config.yaml
n_layer: 12
norm: "layernorm"
positions: "learned"
init_std_o: 0.00823
init_std_down: 0.00368
lr_head: 0.00552
schedule: "wsd"
final_lr_fraction: 0.0
steps: 2713
Each number is 128 + 32 x the weight over the matrix's rms, rounded and kept within 0 to 255. Layers, rows and columns count from 0. Numbers have three digits each.

# up: layer 9 MLP up, 960x192, rms 0.164, rows 193-209, columns 0-191
# down: layer 9 MLP down (transposed), 960x192, rms 0.127, rows 193-208, columns 0-191
up193:102149131078146155123147128069140111070121133126108151109088109118120148104121186137080142123141014099118178196087156125094140119143110068177076121152110089107120184152182136155105129088185175112104145127113103130157168157142125189079093124145208207112120162173071199098063148098132166147134115165118096117146153166193162184098050088136134134094138142131182071113113194091172143089125093146096076087097125142146146130106088081127187091110142089113160042167122132162180145165106144193148131181143080138160131133191086168095081110075174102140128178188146112070100109122104058116
down193:100118132131147112120149104104123151180155112152150111133123107157173129154084142108161153110128062135140130095086141132113086148173107112104090142093098123159129155031103056162142128062145157152098157157147145106137112153176133116126093149131175122150117101164116130156103105146153126129131148142157128102137141170054163102133063122111112111158159145174138169071103088084122108181133102167078175200144118142083109143068167145144156112080140124096085136135137159122152128119157159109121160126098133150105228150176134149140133121083080069139134141098132129074097157122136064126
up194:055032163141168080103151136101166117124122190166146179148122041094064081102063131164126137143100133141146146074096120144121103220067204157142072155164158157125111157169182117123124131127148149073077144122193181110150176126140145185104140107147131152095113178115114154041095131127168119150169174100098077115125124148110115138147115147119128156132150133049157122168113116139161189135130146151101127049105185099124113150170099158088115102080098119057127089181104107164124119196152127116170163143087078094134102114184135135067115103162137165137106137153142089149144150094113121138
down194:133135102141119169105160171079160155136139120092113124128052142101181143153168081110156112153168143147081111205144128161121160118118134167147042119114120166122156158201081156111063170132109091116120122130051129122093116123163060115137096082074126145160103120180100111169160132123176171121112148135177103194082105160209124116116156050109134121145108126110086142144103134143131118116110155108124129146079130137164162042153104157142081123197146116086135108119125131175136144164134170093134105083081081095178081105087141157117136158169142113082152090154100162166114153091128159162
up195:084124166077234097090183130154091126144092114132139159065155165134158194134177188141124192154100115132126140156153127076139144170092163090088110108218188089095096110094136113132188109108119150195133100067110121111112088142141090075117088134163190144191134129150104104092085127110116158167163142119069030150077178118121162206089130050141166158144091080146179126092099182107110109120117118147179155135213099150103163120158120129155153112133117096094145075150091099117097142125074159200140112065124100147102108136154120133127178129127155099181119128134138107155117113079095103164
down195:158106121144140097149140123123107120091173111115205153165121161069142186154113163184094142135080123083139126134157173112150198121099166135129159135123120127107116153077146115129099118134095166082146119174118156100086121098173145160140142113121166065114163175120058099135169045172096158077199080127175142118134075130155119119130129121133083153092129119098149166168137145121129211096125178076141139149155167160163177123100143066080122120135142135175156139153138123159146107067134176107127166089085102144080088135118162150064072126129136142000142105090111130131188061132052124088
up196:140126087132191105085153126142164155159059099149187136141094145125131156190214151137119105099065173099178138103087121163159152158075200096092122091107143128133125150103120139068120050152225131094097137085145152159132158148166110101118092132167159175146159154130104097062085083116145193095089157102149123150144152147155142171058096133140112039051095060143155138147100074085111145122100182107121151203172172140120122104161089152099106103161071126144154095112128106154169148116115121113098133118150179182138125139191131134191113113061147113138083121184145059197097091065122088111
down196:142103138117134137107176133090153180193185082180082106075142123172184173096145054154088108174165117074108123120085118065063160186122139105075102135096117115156134099158113136172180135190095114134069084144105136127131105088105126110112105119150095092130128111143101189098126017124136216076088092132159092122104125178106123140123148153187093173167131148114193073142107109145101172079133183120142190144109130140112165100120156144072153073184160155161149128210106148203098120138149121152113135128093097127071154123147085179161102125146081156120079093131093183108172090155140129115
up197:139122146105122114178147114151215159123169057102214186104111092139110083078171105145112178135135139147124175076104137190140096160136153130139118118114054108094045116110162130090100135094191177185099190127126092145107161073106154071073038146154085159120138106108096144094103180139153154120174028135100116131142164185161109103110132100071131141124084109128127179177125111090134155144155165155096080089124158128129114129104080134163115092041152167165122125106083107156181087201120135159167086138157107138098103085176133146156111081136189082122139119202210075183112120106147076116
down197:114243078116010148103126172148097172197133170178099112157080146182086082119143074046071174138186085125145163149190083094124135110055215133127080142137039122026078081123076130163162171174066194192066145086110062163175149108114170107040176119101093083144152104054150180139093112143151028116131128164050145184146149109162119072081072108194140187142160040159190141194100129148120111171111176163098088111139145143132118080150141066116119110181181120099148091158135116180096105121125140117155154163132124128139111105038177122100155192176148162137127166122120091145103136107226116171
up198:093177144091105051163099204107159118109135076108124160145117151194135165110111124088145138156131157105095119176158158092097107141134190093236075138157098113161141208111115101150158133094147161130114125163124073153158143125187064131085135140154142180148110128135174156093100206139096075175113052135076138106148090159088133093086070121182137109083187123058181131067086069106169156102158196140154141096162105187137127109148065085111154101148042079133125140133103167162135167219128071112158162144104084098113102178219184160149106106088115102124062135153127060169093163101076094127
down198:106079133199134118057175119154104155183126217140141073145126089190145164191087117108058139123093093135077161112120185189153159231147165114170121123125130083152179185103142105136097161105172167125099146131103255174176128114060050171087155112050116105160147118067189115137124085111151161127113124127160098128176152117072118164160140105133110180091162144101110118070151077124095164165113139100122151111148121151174075083209092170117032092104201153096127185166086066077050094133110086108131106134125076080134083097168194180120123103096114110081134089109157153146061180130153106200
up199:081147145050186097115152107107154104136150105143147127165087164128169087085142197128075170214129121090150136198122142211101079165105141151152060112174120083195136132112171120126116122125150140127151090091121083096130106061104143102121054121136152135121070160172102097105096197130117103185108037157124107103111074120136130172083105144175179113109167091082114135110073207130125124094085103160167153180127138141132120152172129217115182057144080137169148075144139143132144012196150135095158214094138017122184078097110160164053115117063158113179124136151153058120107120134130139165
down199:191114142027173159161096110131090080112126069146188034222063098110143100194025041196137088070181125153124152174066107126124167180155177115131100123176153160097063153125176091058150098213151096187147148167166131171143107174147171133142100186087112157139098099139070096124114113078134170093121137141120162172159143096083153054132146046140151188160084102091156118151155153165147111093156138189102095161161110095211107185047138107128067146115070132123132090148170143133101101110145194095159160112141142156047110066086150133134143099095113141139073161167142155113100120152184148133
up200:111079172116179130165150089100159129090150121159114171100104103121157169087141100107125129112181056102106210111127131177186095112056156122106055151120154103105154086127183185121098102103110159111128099134120109159099167107147203125134147127197193151125127169071124194081047154102114078163203149088065068115069134109147128122120128161144132084121114072113136126155129146145062126115193147119113093149111117150113142157146087098099124145118072201159143072182103107137173098118127134188173151123194194125149126085095130146061141086134164135123147149113195126108151062103148109090
down200:129127136109118195142070139149165193081139196163165150125153123137190123184069131128087154097161125115168081127132148104172091070131187131071100068125134078098124224084108121120104144137124155135142160108166062149180118151128076096129083114132114152125179163109202150188083115101132125131075121171173173165131126129121121139148197113095086142166137084121101111146132044145126134073187140146096053131106086087185135135148149119104200082074146068077106075170092119068127122184153165135132144184106088131127078103152154119106082122100155159138135138090172086135147097120135155144
up201:124128109074115126157168107101089118126090158101143086148149148108114074142151108109099172170139154130135126102084129103143160139167135029126126143097122072096102101152121187085166148112148116180099106117165153118099181125115139160116103117146119132087154106167082144094103116088112126127126148106117106100160125156113144202102157159164140141137099101128166061113155180147092077152183190109127092133142145154076138154124112122133067135042135104109113130158103128134109140150160166098135084114104087200107105162173145121150070125115084097124140116113171102220139159137088121165
down201:090117136133083146079101105113096106152168161116101082115162088106153120161121134173056091176118126138119085147137123131111213214138106182200170124157123061147140158126121113112128113110098167134063143149091164127134106150140108101153116128120171145116174148086136078122138082144151168146098107110151120115121158144186130087159083140156084116106096156139169106114110114157159183151139132145124139154078122129109113091073133174088102157130099164107135144101139094163114172191143122139055072126144123108129072165156122076140081102138148069161121145133089206194150150127172075086
up202:149141135101131160125152187113151099106136148109142168116112119185065145122104137163140086168139129131184128126142162131145091147152123156126149142102186155140170118112148112151119160136163093150060115133153133153122131102133140131053114122157137156110107099125155128110065130135119115171138102153123128125066107178116135141135090127133122129139127125130145140119106119162100129115176110110093127114091101103136092129159150129124143100089055117109124072114134156135153118159131130110136120162175125145157130128152091140113121136158151093142118140111212119179136138126124103112
down202:124118121126140094117157119138081105126078143139103103151115114088157129083169154113154173097098121153127133100126110142114144119092131114150080124161100133129072153122127130098139104107133137149164141142133127095140180123117139115171115181150157099150132146143097144138154128133142133085121116088125107124135156084130148128125180122117137116104129133134123135110125131103135142110069093138165126149149166122129139142087121153125081167173209123142127178145119111144122110112111121163127129107110147106114144120125140139146145146091117123132150089180100122104104080160171154117
up203:129068131115125151120148110178123078134089135102177160144143089158077119127179095063070137140160184138134167122150113184216130122166140158172092144123151087085132151079147162149125146118161143119112141096135128104113136164138126076090131142177122126181158063137094129127134122083102171180225078145071119133181113113137085145111125094115111135065089162174120111113147073088097097107168148143118091096138135204118116137136059112182152125118119113119183092137086112091157114146127134127134094137158182145057104151096119165158106149152130119145111108107165130158079124114159089078
down203:160168127092115175104119139137147121075156112185123097141077114134122191184101111121152192135151136122076111136093134107191132092131087090110101103126134088137210092167085157110114084111179146153139115160171153105174152109133152143130162069102150136112102145125166149103153139206091109091120162109129109090096092149095112124141115125114140119102077084181181129149098135162086095139127147095101173093124149128129141117142091156138153132142088123132122105089052134082145162105129169142172123177080129179139120136106130053076163123121109123104152148131083171097195122152184128170
up204:147109128089123155142121097101128116100073145186119117104096079120154141112190092115118163093122115164106097179118184136207125152169097210097150174127129122123032119108135142144185104096077132093115124127137094100125192113129160094107153177146229065158144152144147125149096210084082109183132188067098084134143135151141146182157120140178131131100136130173221110112136161099096157153097147128147081135139136150141058132113121146100159107099128133116171096091118114134112090150146141122156158135125089098108097093153145099128138050083143102131137163127154155095110151159140192063
down204:131101180149152122160104149161123132170164135171169083110159122065181106098209143196146160121147166123137110111106152078141117146101089114071125115096174092119127108181075150104053096097166086109148190082117152131132139145180102188158153094140106181159167149167132103122207062154119152128147156076145096147140158122158120137103105113086169083087124162098166071134126066065129113130157059045149126114113149136156153151194112121134154108108096136130184118120203147139139067104079101187106097086114098125157122163236135087142099185151161081145125091094082140121127097159110086120
up205:064190203110136117171152120068165111163105143131146191080126184113103143161111142142116128147080111120128126160065179164124171079093119130085130128112198098129193097132122107130091069075139095117148133116150111173097083144154122120108162160171071187166106149166114114107088146118091132106114158121195077144140083170095158136135091127121097131091171113085143127148141180163100087117133111162136117113158127177132077138176116148124093090154039094064120122153152125087142120140158124118165143109119191110145079074165115150099159136076135123129145144185138132132180115131119105149
down205:136150109135153133142190119163082139115107095141075092121090102086122167119160078150136123088146154088111118130150146100104112107155080101187165183117079104082145150059129149154104137110116145112097176155156136132168214124109185138145082158112117200130105144123198141114161125132144167142147119138143140125130091107153130105124072151153135122145160168148110131164103133064076150121146096107191125128078147103130103171090072091127182095114104172136150154118165126111171153099165135094156129128087120145122103184185100141082158130059131108125139110105130113131160092107142030140
up206:095064135158199111205132155139096156090153109118141116131100144097109148156105177140081212122149142084095080133116142116097123139090144151120147161108145121140120067130100146129142174102129176154140124076169088149085139157118107138110107154141138153133141179128112115091133111165114131111118097096133118185181160171116144107109063113152099106154108113099136139101159157144110129089106172080154106080122136143154157125094068144177110114155132107136132136131109130144146154127123148121139116117119172108131129134123168108076170103160096135149109214136139162164078093071125120156
down206:144068115142115093150163153161120127099095138093126123139097117092138144165128170154185176110149149085119157087140097138130076140143082115084128086140067104151148165145149110120126146163092139160128112130129152134163144101096123133154168138141146136139128148192124153167144124164130114117143128116090116133145100125148101142108087136161104109130172136114114120088131128101129121156066105130134114132099133159103220130094112119148150131157128084112093132117118159154128066125101156144078120106121078140086178200157093102083111165144115162102168139114171123148105127102127140154
up207:144131161100198140182234218136147141117127129122116161144151045151079132080088146119066121112081139106088132138099197118156107121112136141147102178166123147133008133100182148105165123141127149151138119165188163120110115133172168057113130131139163150112143137081077168098102124162056148145103161135131095099112156143145106125110110150144072154137046151159137097129141158130104102108121143125161078108172100190165030120118148091118151115077101063079122114159102176121098134145127114181196139149124115150155096130167120127116136125101111126109119194169199122193162112101123154069
down207:122083175134120140137089196129120167117138133109090156125159121060116156106110125111110120138134145140177158149114132108125121109114133096129121161112164137125139124147147159166157219155108135116215181166091138107139090135113132114155101111161057126103153088144103142102120140118063109094037119108180144121192158151195119100220144092166101083122099122152066156145108162084092108103111123070122065111127101105113151106072134084141150124132107073110146116130121143144106094166128167125169150149133125123113084133148139140109167120123094185131180123123146213113102127112110195122
up208:143120148059144160171098152126223120112138133148207139099129092088116121104130123100131114101143131162028154085056171131134098168094154152133108113209092144127092115095149191142157140116134132101111070165213116158061148058128137109135138081088098140190084094091120146100064126156056144125177089109118079181096179167113129121120118161135135177084143063114116078098135168124186105080229107162141094143178150131090142159100163140167099175103127146149088110162084113153112108102137144114152168174099107092131107137108105137073128153155103179156110167200162130121120129082164106090
down208:096150107182185152113087102139087065113134131111066120116133088113140110128156136139116117093133084136133121130112136107161140132157150102104154097069146085116126084109172177124177056142112116076138122164101186152158172104055085158069174080119154160107123163130116058107183119218068120194114174097116149160104164197117137114155139205140119105164139153136094144085172128111161104103113190164176187146161090132053109154143099140113171115140079143147095053155122111125147154150097097178104100124154106142118091173188135129098193034105073153175135083125139116169125139167119102127
up209:119148115091139104193164112116167166114143115125125133107123124121128077146144140137095152144157078103155151210115172145161101134058150100066110092124183083187130147042162110131114200144180166157045082111230101148130138114136154075082142122109106088097101160139127169035106157141117155180069108112096092071137161179132094118141080144230132124112169124054136094151099165124097109065148165136141122154189117104183133120144114151071109101153133142107100130165119150116115138086078147145172160171106126182139113146170121160108027082103149117128064142157109112114076138123139173137